From a checkpoint of a small transformer trained on Wikipedia: no biases in attention or MLP, 873M tokens.
Each number is 200 + 20 x the weight over its row's rms, rounded and kept within 0 to 999. Layers, rows and columns count from 0. The size before them is the row's rms in percent of the matrix's.

# k: layer 4 attention key, 1024x1024, rms 0.0219, rows 242-255, columns 960-1023
# q: layer 4 attention query, 1024x1024, rms 0.0224, rows 243-255, columns 960-1023
# v: layer 4 attention value, 1024x1024, rms 0.0195, rows 192-230, columns 960-1023
# o: layer 4 attention output (transposed), 1024x1024, rms 0.0176, rows 192-230, columns 960-1023
k242,100,186,200,180,199,207,184,204,233,229,228,162,173,177,236,203,179,197,223,207,225,157,208,199,176,213,215,191,192,180,208,197,198,210,224,218,229,221,244,205,215,216,196,214,199,198,180,198,233,183,213,228,168,198,213,192,258,214,159,200,179,209,187,234,214
q243,101,176,223,219,215,207,231,193,196,196,195,205,207,203,205,186,198,182,162,165,196,185,179,205,215,208,254,194,201,189,210,207,191,214,182,172,216,201,209,208,219,189,195,211,209,211,199,202,194,214,174,236,204,184,221,201,223,219,226,208,196,222,191,193,207
k243,107,223,226,223,191,212,207,202,180,185,205,240,183,180,204,203,205,162,214,183,206,195,204,162,194,165,239,161,206,180,163,204,192,182,186,203,195,205,187,193,206,204,181,168,207,216,199,223,193,183,213,159,182,202,219,234,209,202,197,185,160,210,224,231,199
q244,101,178,197,167,194,219,211,230,167,162,252,213,178,188,182,235,207,194,205,198,216,200,226,207,217,179,224,199,203,177,184,183,189,209,173,207,207,173,199,206,159,188,214,178,204,189,220,225,181,194,174,170,191,147,190,164,202,172,229,213,218,211,236,197,194
k244,100,187,221,184,196,217,213,236,177,184,199,186,194,199,172,196,232,224,171,171,197,205,214,158,209,191,206,175,186,216,212,179,209,197,170,241,168,198,190,248,188,183,215,182,218,197,211,190,204,232,193,201,204,152,162,183,205,186,215,197,202,169,224,179,213
q245,100,217,180,204,238,185,203,213,191,141,228,218,190,226,191,205,229,177,188,209,182,207,190,186,196,277,221,234,231,187,169,157,207,189,189,223,190,208,167,185,183,234,220,208,223,170,194,216,202,214,204,215,205,195,199,182,197,219,182,177,177,211,205,196,163
k245,105,238,180,165,211,230,243,196,198,203,205,197,208,193,198,176,164,223,181,173,196,206,226,192,185,216,179,173,235,169,195,187,203,207,210,232,186,217,214,254,245,155,243,188,186,200,212,195,192,197,182,200,212,150,158,186,222,198,183,224,205,175,226,209,193
q246,097,203,181,192,178,201,217,173,202,201,206,231,186,231,189,210,207,210,186,174,211,201,181,182,221,157,171,240,195,202,190,195,186,220,193,201,186,185,196,173,198,190,192,203,204,207,202,264,194,212,191,233,194,199,212,194,162,217,164,194,148,183,219,214,220
k246,098,243,196,218,181,201,192,190,197,237,210,237,195,178,165,203,195,246,215,190,201,169,251,196,209,161,227,224,245,191,210,196,204,198,196,205,187,189,225,181,209,210,208,158,206,228,194,207,172,195,224,216,197,204,197,214,171,192,216,215,167,209,208,221,216
q247,102,205,198,225,211,215,180,212,180,178,220,216,213,199,180,203,229,209,198,179,200,180,192,136,217,205,194,180,211,199,183,200,227,175,178,168,188,176,206,223,197,172,210,190,190,218,208,214,171,205,203,162,207,168,173,203,196,211,199,215,162,195,179,172,194
k247,104,203,213,219,173,237,209,176,193,208,186,244,170,227,215,181,211,225,207,168,170,177,206,198,245,229,217,199,229,183,185,222,177,200,230,227,168,165,233,217,152,195,214,183,233,199,169,208,174,184,181,247,172,197,173,215,188,195,207,199,175,196,220,204,191
q248,098,187,211,184,207,190,188,214,202,192,200,186,197,177,179,165,187,185,225,229,206,199,201,199,162,234,210,161,170,211,209,187,187,196,162,190,182,221,213,185,189,151,220,174,201,179,144,171,187,195,195,185,186,199,189,214,226,204,184,195,218,219,223,219,206
k248,101,173,225,224,227,178,210,214,201,193,218,181,232,199,213,203,171,190,226,193,225,208,220,223,209,240,197,214,195,215,249,207,218,154,184,208,202,200,195,198,187,199,216,238,239,175,196,220,220,219,181,215,203,214,191,207,213,193,186,178,200,197,198,197,194
q249,101,188,207,194,196,214,234,177,194,217,219,194,212,189,209,233,174,198,185,184,185,233,229,200,209,163,213,212,194,168,205,221,205,193,218,179,195,238,194,179,201,209,196,204,189,171,223,194,207,216,201,223,210,234,221,201,205,236,179,199,186,239,187,227,211
k249,101,174,191,210,208,215,203,174,195,193,211,161,218,196,241,220,180,175,212,176,227,235,194,178,162,187,214,201,209,189,182,233,197,222,206,158,218,233,209,188,209,226,155,205,186,154,214,203,194,198,218,218,214,233,214,250,221,200,151,207,193,193,221,233,199
q250,099,198,192,168,201,188,217,197,237,234,192,147,207,221,226,195,187,204,188,199,169,225,185,182,185,176,182,185,199,223,163,231,196,198,224,215,177,247,165,186,220,231,185,220,215,214,181,174,223,223,201,194,209,229,178,218,211,232,172,176,187,197,180,188,218
k250,102,209,181,191,188,225,185,207,241,150,170,169,212,220,212,219,212,191,171,179,195,215,170,219,190,192,234,176,217,137,178,225,199,209,194,183,200,219,222,222,230,208,195,201,189,213,193,171,234,174,207,227,223,229,209,214,189,207,172,216,191,187,201,212,192
q251,102,157,211,222,181,187,207,171,138,218,212,189,176,218,178,233,225,181,191,178,239,221,202,191,213,180,229,224,199,209,223,238,180,204,197,189,201,180,208,206,160,205,214,218,216,208,199,205,183,209,214,205,206,188,193,193,225,182,198,194,203,195,202,212,219
k251,103,179,237,184,154,216,201,185,197,206,182,202,191,191,192,206,182,227,208,199,208,210,230,177,181,174,200,179,216,236,210,207,211,194,173,193,207,185,238,224,167,206,168,158,201,206,215,191,189,219,228,169,190,184,188,202,200,217,214,227,182,195,234,160,193
q252,099,200,197,155,196,188,234,194,216,223,198,186,186,208,220,186,216,174,228,204,202,194,228,188,207,197,158,217,177,200,222,176,180,183,179,188,226,249,186,194,230,198,214,206,193,195,182,199,193,204,207,205,195,232,225,219,187,165,164,215,193,242,230,216,189
k252,105,191,173,198,261,217,195,210,192,179,219,177,221,188,233,203,170,207,206,199,236,211,193,246,188,186,172,224,190,175,197,213,212,179,196,200,236,266,203,175,220,188,200,186,199,190,169,208,230,181,204,242,196,205,207,185,216,209,166,200,190,219,174,219,208
q253,101,198,181,192,204,185,200,210,206,188,225,205,195,191,164,207,181,221,246,183,214,165,222,230,207,218,166,206,180,186,209,201,213,153,196,200,212,205,206,194,206,208,174,177,233,190,225,227,219,203,181,193,187,194,215,147,175,201,218,230,198,218,214,184,212
k253,104,218,204,214,211,199,197,211,191,221,229,210,191,171,199,190,231,206,207,198,192,156,221,216,191,229,201,184,193,184,152,200,200,162,203,233,219,191,196,216,232,201,199,203,191,179,239,193,177,236,213,196,213,168,201,179,185,200,193,196,219,208,216,180,168
q254,098,196,182,180,178,178,182,200,202,188,194,220,211,218,214,185,179,195,199,232,209,186,200,190,178,220,191,211,161,177,184,193,224,170,173,198,234,212,185,206,190,220,197,199,174,201,182,212,245,186,215,187,190,205,210,197,189,184,204,226,228,177,205,197,225
k254,101,180,210,193,223,191,206,207,225,190,199,203,194,189,224,206,215,186,214,209,197,208,192,180,229,235,223,190,173,183,169,264,193,181,207,184,200,214,172,164,193,212,220,212,193,190,198,208,187,210,182,223,219,235,190,205,167,231,204,215,179,208,171,167,199
q255,095,201,197,184,223,188,191,239,163,188,173,161,198,231,221,212,197,193,187,200,194,166,173,205,188,181,235,196,191,182,228,208,207,221,216,186,207,237,211,175,204,200,213,226,207,223,229,188,226,191,216,221,183,164,202,257,241,228,193,210,229,188,193,223,204
k255,104,211,226,176,185,207,177,182,209,205,187,215,201,190,205,225,209,174,176,209,188,203,161,207,234,187,216,202,184,174,168,214,199,189,214,212,164,183,194,185,210,226,200,223,223,207,203,163,209,181,234,181,211,237,225,216,236,247,197,186,235,206,211,166,193
v192,092,198,190,227,226,234,177,213,220,196,236,174,227,191,203,175,208,214,182,221,208,174,221,170,209,197,167,192,220,197,221,180,221,195,229,199,182,197,179,214,209,220,203,209,224,191,176,234,194,183,226,183,192,203,158,176,195,224,143,219,184,208,191,219,169
o192,093,198,187,192,200,205,215,190,205,209,221,176,192,201,173,212,179,195,212,181,179,211,184,218,213,207,233,217,196,211,140,172,197,195,222,188,206,159,201,234,231,201,194,219,177,209,189,226,190,203,192,189,232,193,182,198,188,218,187,204,246,191,212,194,168
v193,094,195,223,211,179,200,180,184,204,241,153,234,212,185,236,212,224,198,198,205,214,228,196,177,203,213,200,229,189,201,217,230,184,173,210,167,222,190,202,207,201,217,190,206,155,222,220,202,182,183,223,198,197,216,192,238,222,176,180,187,217,216,164,222,189
o193,096,213,165,162,216,190,196,202,215,154,201,211,189,191,208,200,201,218,200,191,202,192,237,186,194,177,229,194,214,183,210,190,236,215,177,164,194,184,166,220,233,210,202,194,192,207,190,193,192,211,181,207,210,204,207,192,187,238,165,211,195,173,209,207,201
v194,094,237,205,191,182,183,187,208,185,182,199,183,203,194,217,209,217,209,194,193,213,219,180,204,209,176,231,199,218,213,214,202,225,227,211,225,218,197,154,182,179,220,198,182,202,197,222,196,193,193,199,207,175,216,179,221,221,188,198,172,201,212,219,191,202
o194,098,188,210,212,241,173,195,220,211,226,190,218,201,216,226,155,170,191,213,218,213,208,198,180,246,188,183,206,187,197,187,224,194,202,186,243,207,199,193,164,236,152,194,182,183,204,217,165,229,193,187,181,201,194,214,209,182,204,241,229,183,182,196,193,204
v195,095,212,205,217,159,222,219,194,204,216,182,184,189,207,185,233,237,190,200,194,190,168,212,166,188,196,207,202,185,201,205,204,209,194,208,203,199,162,209,208,223,191,202,222,214,204,174,198,199,225,196,222,220,193,199,198,169,205,161,222,216,177,172,237,187
o195,099,187,198,172,193,212,213,194,213,197,208,200,195,198,191,229,203,226,172,187,200,220,211,209,186,227,241,185,200,170,186,212,203,172,160,230,158,226,240,185,171,176,214,174,198,203,200,181,197,216,200,232,205,169,198,197,229,199,169,208,211,222,202,188,199
v196,096,204,189,206,177,195,181,187,208,192,179,198,222,188,186,218,204,204,197,215,224,206,214,167,184,222,193,186,205,211,215,203,251,202,226,195,173,189,217,181,228,210,216,202,186,223,222,200,200,143,192,195,213,195,176,219,161,219,138,184,176,203,214,159,208
o196,098,229,188,164,204,170,209,164,224,195,203,208,191,195,203,219,220,202,215,189,201,216,206,199,180,213,214,209,222,186,150,176,179,206,193,205,218,211,178,186,203,172,190,186,204,203,167,226,224,236,154,187,186,198,207,216,213,204,227,199,205,217,198,211,194
v197,099,201,195,208,183,211,182,213,180,241,195,195,194,227,165,220,187,199,233,207,192,148,204,178,231,256,186,211,182,195,210,207,187,198,202,218,182,204,206,173,193,172,197,216,217,203,209,225,215,193,201,220,227,193,176,192,227,240,200,257,178,200,186,184,155
o197,101,217,187,198,185,220,206,205,154,190,191,166,215,197,197,198,197,197,209,195,194,179,209,203,198,189,201,183,218,184,180,182,188,190,172,199,228,240,188,205,205,214,196,208,245,171,222,174,205,186,215,193,217,223,180,184,174,217,204,163,209,211,161,200,224
v198,091,216,168,145,224,193,200,237,175,184,230,181,194,194,151,211,179,178,196,193,238,176,211,187,191,202,211,196,152,214,198,194,210,212,205,237,220,200,173,215,216,177,203,241,202,185,217,172,203,198,167,203,170,160,204,193,224,200,205,215,184,171,241,198,185
o198,093,215,225,183,171,203,218,241,170,183,190,185,211,187,223,187,207,176,188,206,203,224,145,179,229,187,137,193,221,201,191,221,197,242,227,213,199,189,206,177,173,204,198,183,215,207,207,195,193,192,209,183,211,172,192,173,197,162,197,205,164,234,244,194,193
v199,096,195,197,204,142,221,194,208,230,204,173,173,189,174,213,167,172,199,206,212,174,210,175,220,218,178,236,201,159,207,168,209,170,179,165,208,212,196,220,186,190,193,205,207,209,191,187,216,172,195,204,191,203,232,197,231,238,172,219,220,208,216,187,182,189
o199,099,214,195,166,239,236,187,199,172,167,183,191,187,225,180,205,210,178,211,189,178,194,215,198,151,249,217,207,188,171,226,180,183,198,192,200,237,197,152,235,205,237,210,196,186,188,186,210,164,191,235,220,189,205,143,188,164,211,178,213,207,196,180,193,169
v200,090,187,215,189,194,205,222,237,192,212,198,163,197,235,224,199,211,165,208,205,184,207,224,182,212,188,178,244,190,212,237,237,193,162,196,198,194,207,180,199,181,183,195,237,174,166,178,208,216,209,163,224,192,202,192,186,216,218,230,214,206,174,204,174,191
o200,094,170,211,188,180,227,242,203,202,178,192,188,194,202,189,236,174,213,168,218,217,178,201,188,205,189,203,195,181,195,217,222,208,236,210,241,191,154,242,169,172,186,216,180,198,204,212,174,199,181,223,202,198,180,193,181,200,180,175,190,212,225,212,203,205
v201,102,144,210,204,211,176,210,176,203,176,200,185,194,203,174,192,186,211,185,194,208,199,192,202,186,205,215,209,235,196,190,180,208,207,191,225,207,196,190,202,178,200,180,184,198,205,202,199,187,238,202,205,187,182,171,190,201,161,222,187,243,229,218,200,199
o201,104,203,204,157,186,212,191,192,178,206,193,197,202,197,198,206,188,184,213,148,197,194,210,212,207,244,212,185,173,202,203,214,212,205,199,191,166,199,211,203,226,199,215,222,200,198,191,190,197,213,205,186,192,185,177,208,223,214,201,208,156,183,203,203,171
v202,100,202,211,217,163,185,209,185,198,232,183,195,215,190,196,223,188,196,187,200,210,205,193,182,210,195,188,204,132,222,199,220,213,221,171,216,204,208,227,174,203,193,194,189,203,158,239,201,183,233,220,203,195,222,234,216,215,188,212,204,212,197,212,202,167
o202,104,213,218,190,233,174,175,211,203,181,198,215,190,209,167,192,207,216,187,194,202,185,205,229,188,203,213,172,220,155,204,207,189,185,228,180,187,214,183,201,200,200,183,192,205,196,223,164,206,200,200,188,190,203,229,204,194,219,183,231,207,195,177,168,214
v203,095,166,173,172,198,209,196,208,212,241,159,234,186,222,189,187,219,176,232,215,178,157,196,220,204,204,190,199,208,206,161,210,172,196,171,208,218,189,186,209,202,229,201,219,199,209,199,180,192,191,211,204,208,199,211,188,191,212,211,181,186,165,201,196,173
o203,095,201,240,201,191,192,243,238,205,182,230,186,213,202,183,241,218,201,147,197,190,244,165,178,208,189,186,205,214,210,179,183,230,194,244,212,198,202,193,191,183,204,186,194,208,205,189,191,206,177,219,183,226,237,167,183,188,190,174,211,196,207,227,194,225
v204,097,203,221,234,199,186,170,182,218,195,220,183,228,183,197,225,217,182,196,205,182,174,238,194,198,202,244,227,226,206,195,178,217,215,198,243,212,184,198,199,189,188,213,192,181,202,224,219,263,209,218,191,194,167,197,205,166,210,222,220,227,229,208,184,210
o204,099,187,188,164,210,167,203,216,182,214,171,231,189,194,196,175,178,207,236,181,191,207,164,201,216,208,186,192,202,219,201,241,199,220,164,201,183,233,230,162,208,161,255,195,218,211,186,183,184,205,157,210,213,170,201,213,226,171,240,180,166,205,188,226,211
v205,095,183,199,185,199,196,200,234,191,219,216,216,217,206,182,208,189,194,206,223,226,189,187,187,200,244,209,143,211,204,184,166,178,207,206,196,198,176,202,227,202,226,203,209,204,197,202,204,189,196,196,215,175,210,180,188,179,202,198,154,224,195,242,215,237
o205,094,187,189,218,174,206,230,208,226,209,201,208,200,204,236,173,180,209,193,219,175,208,199,220,184,178,175,220,186,202,201,220,163,167,166,192,201,207,164,208,196,189,177,184,198,184,256,226,186,184,209,209,219,204,199,215,200,208,205,180,188,184,183,207,203
v206,096,180,193,194,191,184,244,191,198,220,234,169,195,195,183,195,191,210,171,211,238,208,214,165,183,209,193,177,217,192,175,195,187,181,194,191,235,192,164,195,202,200,199,212,198,194,239,192,197,202,202,182,250,201,182,214,214,197,168,180,215,194,194,202,194
o206,100,228,219,183,173,209,228,200,170,164,220,206,197,204,207,197,218,206,204,191,169,178,201,199,209,236,222,176,197,204,241,175,169,206,210,238,177,154,168,190,203,197,245,196,215,197,187,199,167,174,168,201,175,171,192,213,223,185,226,173,196,221,209,207,192
v207,092,169,168,164,147,183,229,154,178,200,167,185,219,170,150,202,199,199,214,178,229,213,217,188,210,181,212,194,211,181,175,195,208,212,213,222,200,178,225,189,181,147,196,224,197,217,207,145,191,197,211,183,206,200,206,152,159,210,216,263,200,228,207,237,191
o207,095,192,226,198,215,196,171,228,231,196,207,199,206,201,198,228,167,170,210,197,195,198,164,206,183,217,167,175,181,211,235,233,189,211,181,206,202,212,212,203,209,231,215,222,190,208,212,204,188,210,196,193,190,213,201,206,214,179,206,190,201,197,178,193,215
v208,097,220,194,201,157,191,198,174,184,202,207,208,202,198,228,179,226,185,190,199,212,197,196,212,195,197,206,194,226,227,191,198,193,231,180,202,222,216,203,203,205,209,190,198,203,209,202,182,151,185,194,180,185,206,224,206,174,215,169,190,181,202,228,196,218
o208,101,187,231,208,212,152,229,233,239,214,182,194,203,186,194,221,236,205,208,180,209,228,186,192,238,182,159,205,194,165,208,194,209,204,216,230,204,197,195,193,195,205,216,199,217,216,190,202,227,204,207,176,184,238,238,223,201,174,223,172,190,207,177,206,204
v209,097,146,228,235,189,222,216,192,187,207,202,177,209,189,215,205,199,216,237,196,209,224,218,159,202,178,205,174,208,206,184,226,210,220,202,242,209,193,168,220,186,233,194,172,143,200,222,160,213,201,198,210,240,228,171,212,201,191,143,207,189,216,208,172,160
o209,099,248,181,194,206,213,233,197,188,232,179,155,175,196,191,215,225,197,252,192,210,200,202,200,186,260,219,212,189,197,190,162,164,216,205,188,211,208,218,220,217,212,233,219,188,180,157,213,216,211,188,180,153,189,191,220,180,196,191,173,209,190,213,199,173
v210,098,179,213,182,170,164,227,208,181,215,171,172,177,166,173,202,182,194,185,199,192,204,182,232,195,215,234,191,227,209,211,187,168,187,204,175,224,212,200,191,202,222,192,214,183,195,180,176,209,184,221,158,206,217,216,194,180,198,205,145,200,213,190,201,183
o210,100,219,185,202,175,217,211,212,236,170,203,189,251,207,218,197,221,192,168,191,198,226,189,209,177,192,182,196,196,169,189,217,176,172,189,247,170,169,155,189,175,205,224,180,215,206,198,231,170,198,218,259,166,234,177,234,198,221,218,188,210,215,193,207,208
v211,092,165,189,236,180,169,186,193,221,164,181,171,214,179,234,201,199,197,192,189,217,187,182,176,195,188,220,192,220,205,213,249,198,192,176,211,194,200,182,175,180,196,183,176,193,190,238,186,218,171,243,212,176,228,206,208,192,198,221,225,210,201,194,206,207
o211,097,191,191,206,214,179,184,210,186,232,204,223,155,202,200,182,201,241,236,204,186,227,193,193,211,171,229,218,181,220,223,191,217,222,207,198,214,202,182,213,236,198,229,188,149,226,143,160,225,220,172,179,189,219,222,210,189,162,215,217,180,193,227,195,200
v212,096,218,164,243,199,185,154,180,211,171,166,198,209,232,170,233,191,203,191,238,182,198,202,219,204,184,215,199,180,196,221,223,218,220,188,190,189,146,184,199,195,197,207,251,192,197,199,203,170,189,168,209,192,203,204,186,167,198,215,191,226,172,196,178,192
o212,099,145,208,191,178,203,229,184,196,180,248,196,217,230,241,195,233,215,200,204,215,238,193,172,176,180,211,205,221,175,205,170,227,208,187,213,171,193,216,202,199,208,221,172,230,230,216,230,201,207,236,212,207,207,239,196,188,195,188,191,190,215,187,216,210
v213,092,230,217,203,193,176,166,192,196,210,180,221,211,162,202,218,196,216,221,194,200,187,212,200,204,173,204,146,201,194,199,228,194,210,179,211,198,196,191,202,196,234,197,246,207,228,189,180,191,184,214,176,205,178,221,223,178,198,161,209,190,188,194,205,220
o213,096,185,193,205,226,198,200,212,192,222,229,184,222,210,196,211,229,202,204,228,192,200,176,209,177,193,192,210,258,225,187,188,216,215,203,194,210,225,176,208,187,203,185,161,212,224,205,216,214,159,188,162,177,200,179,189,220,169,205,178,217,212,215,200,216
v214,098,204,200,195,209,211,210,159,186,198,195,179,205,193,208,209,201,187,216,204,230,194,225,176,195,194,197,188,208,194,191,199,207,187,180,186,169,207,207,205,194,193,203,218,187,185,201,209,197,203,196,203,193,208,190,193,204,204,147,162,209,219,208,219,176
o214,100,154,169,200,182,216,214,218,194,209,208,166,184,233,188,205,171,222,177,171,169,154,195,210,198,201,192,193,195,196,189,226,206,198,223,205,190,172,181,166,215,206,179,192,173,240,214,203,162,190,209,168,162,167,172,194,228,206,214,209,199,157,216,205,204
v215,097,184,247,208,149,193,145,200,193,193,198,179,183,196,186,190,217,182,196,182,202,219,184,212,220,189,210,213,199,201,193,212,234,178,214,171,222,189,183,185,188,202,210,196,191,179,197,216,183,228,226,196,213,207,187,213,205,205,218,191,165,238,212,200,218
o215,097,226,218,211,242,172,209,216,219,198,203,235,187,214,230,187,205,175,224,215,204,171,212,189,213,191,192,200,195,174,230,167,173,221,199,179,174,229,199,221,207,178,201,226,206,200,188,175,237,236,183,228,228,212,243,222,202,207,184,180,206,176,180,230,196
v216,095,208,188,199,248,221,178,183,219,154,184,193,221,213,178,209,199,210,207,188,207,172,205,186,178,204,195,216,190,188,184,196,244,225,184,177,186,216,200,177,210,219,201,159,180,162,175,211,216,193,210,189,184,156,226,218,188,212,216,196,210,217,190,215,199
o216,101,236,198,190,200,197,156,183,158,224,203,204,175,196,217,190,207,207,223,213,192,214,224,199,224,185,180,210,210,249,208,199,205,213,218,201,193,219,231,236,205,216,157,189,208,209,188,214,204,198,179,175,213,168,180,157,227,190,193,212,210,211,223,213,187
v217,097,164,179,193,179,174,201,201,192,186,204,197,205,199,167,194,194,208,199,185,219,198,209,226,167,212,189,180,242,215,212,166,184,200,170,201,191,219,237,214,206,233,205,192,202,192,219,202,150,229,181,214,198,153,155,186,234,228,170,170,200,215,170,243,201
o217,100,214,218,196,189,244,210,208,214,208,228,189,219,196,200,220,204,174,206,226,233,197,226,198,203,212,188,199,185,189,146,206,197,213,176,207,204,197,164,200,201,234,171,220,173,212,202,222,189,175,189,189,186,218,201,198,185,209,201,212,173,196,223,196,175
v218,102,204,174,236,252,199,202,191,201,180,201,201,194,208,155,192,194,167,203,205,178,200,229,230,197,205,224,197,200,209,201,210,192,213,208,229,189,168,157,231,191,189,219,156,192,238,242,180,195,212,199,199,203,198,212,207,190,213,190,222,227,189,211,224,228
o218,105,196,196,161,156,195,196,162,179,208,194,200,211,190,197,188,221,226,174,183,218,196,212,201,212,219,201,182,172,171,179,237,216,158,165,181,169,211,231,157,210,193,216,232,230,211,233,220,196,212,191,218,225,167,177,224,235,241,195,184,177,222,190,209,221
v219,092,198,224,166,152,231,243,187,192,230,203,208,209,198,203,216,199,184,202,192,207,178,205,178,215,195,186,210,244,194,222,170,225,198,215,207,217,207,223,235,181,204,195,226,196,197,204,196,202,228,188,182,191,184,201,204,194,214,189,192,201,150,218,218,182
o219,097,211,229,206,198,195,233,206,188,166,229,206,199,186,182,201,171,209,153,221,205,200,153,195,212,221,174,215,202,174,184,211,182,207,198,205,220,178,190,199,190,217,183,228,207,188,198,177,173,171,252,213,205,198,177,192,230,185,189,208,201,233,223,191,199
v220,097,223,210,239,224,222,186,198,185,168,190,178,211,211,232,197,216,208,198,173,209,189,203,182,185,209,226,231,198,208,213,230,205,208,203,192,162,225,185,253,208,185,186,192,174,215,212,217,206,190,203,189,187,193,198,197,239,195,156,224,191,221,237,178,166
o220,103,182,196,211,200,182,213,193,179,244,193,223,176,211,181,179,211,215,223,237,188,185,209,194,194,186,203,205,171,193,183,197,226,211,241,180,227,175,182,217,192,235,179,200,192,198,217,191,242,202,200,216,197,206,212,224,180,240,238,201,231,204,183,212,226
v221,094,184,182,228,193,225,205,216,161,213,205,204,247,229,189,216,208,205,198,195,235,195,195,200,245,224,173,203,224,205,188,197,158,194,192,182,205,181,185,221,228,177,191,199,207,207,186,177,204,215,198,173,211,177,194,180,190,223,234,205,222,217,195,193,165
o221,088,223,225,198,182,185,236,207,187,213,209,153,186,203,220,182,186,174,185,193,196,178,192,217,184,191,211,194,183,160,182,213,181,162,226,186,181,197,213,198,210,240,150,240,199,192,207,218,241,221,201,211,229,217,185,220,197,227,167,147,216,205,183,211,231
v222,094,183,153,168,189,190,219,183,205,207,190,218,202,231,188,206,217,229,203,191,179,206,228,202,233,211,192,220,232,229,216,221,198,199,179,175,217,183,200,223,212,202,189,218,180,213,202,188,194,201,171,224,222,220,209,180,210,214,177,177,212,171,176,218,170
o222,095,187,229,193,182,205,244,233,175,197,233,197,172,220,202,225,210,224,182,205,205,212,221,190,173,249,223,188,192,155,208,189,211,213,230,198,183,194,190,211,190,209,209,193,203,177,201,184,196,178,217,222,199,208,182,183,211,239,176,199,244,216,206,202,205
v223,093,230,207,242,173,183,174,179,196,184,151,179,183,183,198,187,180,219,200,175,208,186,221,194,200,239,221,205,236,202,203,202,217,193,189,196,196,190,225,226,191,201,185,197,198,201,201,154,192,220,171,195,203,187,189,200,156,225,185,247,206,214,203,212,202
o223,094,198,209,186,237,187,194,208,235,194,214,236,209,218,198,216,182,179,184,240,194,187,175,183,200,178,226,192,182,187,213,197,180,182,174,164,177,197,163,189,221,232,210,194,170,202,183,195,204,208,188,229,181,195,182,200,192,219,190,204,185,177,195,199,178
v224,097,184,182,167,206,187,205,152,229,200,218,225,202,173,218,206,175,182,202,213,168,232,218,216,209,204,200,187,155,205,235,214,208,202,196,193,202,184,208,201,212,202,201,183,192,201,202,226,205,173,217,224,194,211,202,210,205,195,254,162,203,214,209,203,194
o224,093,182,192,200,196,194,188,206,199,182,205,213,220,206,215,230,182,201,180,162,208,208,193,189,224,181,209,197,205,198,194,212,210,221,219,198,197,247,232,189,213,213,212,200,190,228,199,187,201,198,194,178,201,227,211,175,198,223,200,224,179,192,163,187,198
v225,093,188,173,176,244,225,210,218,206,169,207,196,181,224,216,189,231,174,183,173,200,198,219,217,209,184,191,224,174,207,221,223,239,202,186,220,230,226,187,184,189,170,208,208,200,188,177,220,227,187,225,231,177,190,218,201,210,211,238,182,192,196,230,229,213
o225,098,189,207,229,195,176,181,192,167,225,195,170,209,188,214,204,176,205,188,192,198,189,155,176,234,135,171,209,225,191,215,238,235,220,202,198,181,204,208,186,220,205,191,227,187,220,219,182,221,213,174,160,201,195,216,183,203,199,214,200,199,207,249,204,215
v226,092,177,188,201,208,204,214,221,237,196,225,179,240,218,208,202,204,172,183,162,236,241,233,178,231,177,158,200,192,191,216,236,196,191,180,196,232,195,208,154,186,201,209,181,184,192,177,202,186,224,182,211,188,233,215,161,211,217,241,190,184,184,190,203,197
o226,093,201,206,186,209,206,206,196,200,182,198,205,209,222,187,192,166,207,181,184,194,195,209,215,152,192,212,173,203,212,206,186,190,230,217,201,168,179,198,187,211,208,182,166,182,235,164,207,195,222,204,168,192,187,205,188,201,176,195,185,219,218,228,229,216
v227,100,215,221,162,174,235,220,187,186,220,221,180,177,177,196,174,236,172,198,188,208,195,183,177,212,196,171,171,226,197,214,197,199,228,215,176,206,218,220,200,202,181,197,190,212,208,181,173,230,217,213,211,174,199,201,191,160,197,157,197,222,203,213,185,179
o227,099,194,222,228,226,162,207,193,221,203,183,240,199,176,203,156,196,209,171,220,223,171,191,202,195,222,197,186,188,199,225,226,188,184,195,212,194,182,176,179,174,175,154,198,211,190,221,169,204,220,197,217,207,204,212,207,211,183,220,182,205,200,213,193,207
v228,092,176,214,167,183,211,213,249,178,201,217,184,198,202,188,199,199,226,209,173,207,233,173,184,219,192,214,202,162,184,195,250,189,191,190,213,203,188,178,133,171,207,198,190,189,170,169,178,194,184,181,213,157,231,221,196,194,212,204,196,210,175,207,192,184
o228,095,176,200,211,242,196,204,220,231,201,191,215,219,192,209,190,166,193,199,219,248,196,207,181,179,167,192,211,231,212,209,169,206,210,181,200,211,184,205,199,208,152,204,171,211,203,206,189,203,224,222,192,192,165,215,180,195,168,234,187,193,188,223,227,213
v229,101,203,188,213,225,179,202,194,186,254,220,192,177,165,199,167,180,163,209,186,210,162,222,195,203,232,198,215,188,200,178,232,183,211,184,206,230,218,201,188,219,228,208,205,189,189,178,163,172,237,221,173,192,213,214,225,219,208,178,225,212,180,185,217,175
o229,104,196,215,184,169,182,199,202,187,146,205,194,205,201,197,219,186,230,184,163,194,212,162,211,204,191,196,182,205,217,207,228,207,247,241,231,171,213,222,196,189,231,212,194,189,211,191,228,184,177,183,156,207,176,196,168,189,198,226,214,156,212,212,222,218
v230,091,209,201,151,209,202,186,215,195,242,221,223,195,200,207,196,199,211,196,226,183,188,204,199,228,237,192,230,189,202,165,213,200,187,189,217,205,190,199,188,200,202,188,229,189,203,165,196,201,209,198,206,198,258,202,198,190,226,201,173,185,173,205,173,191
o230,091,176,216,207,195,174,224,229,215,173,211,208,166,207,197,222,214,224,126,186,183,210,181,210,206,205,213,187,195,181,248,192,199,198,218,181,168,185,232,189,185,181,218,176,207,192,221,201,198,239,198,190,207,193,198,183,207,206,172,204,226,225,199,233,231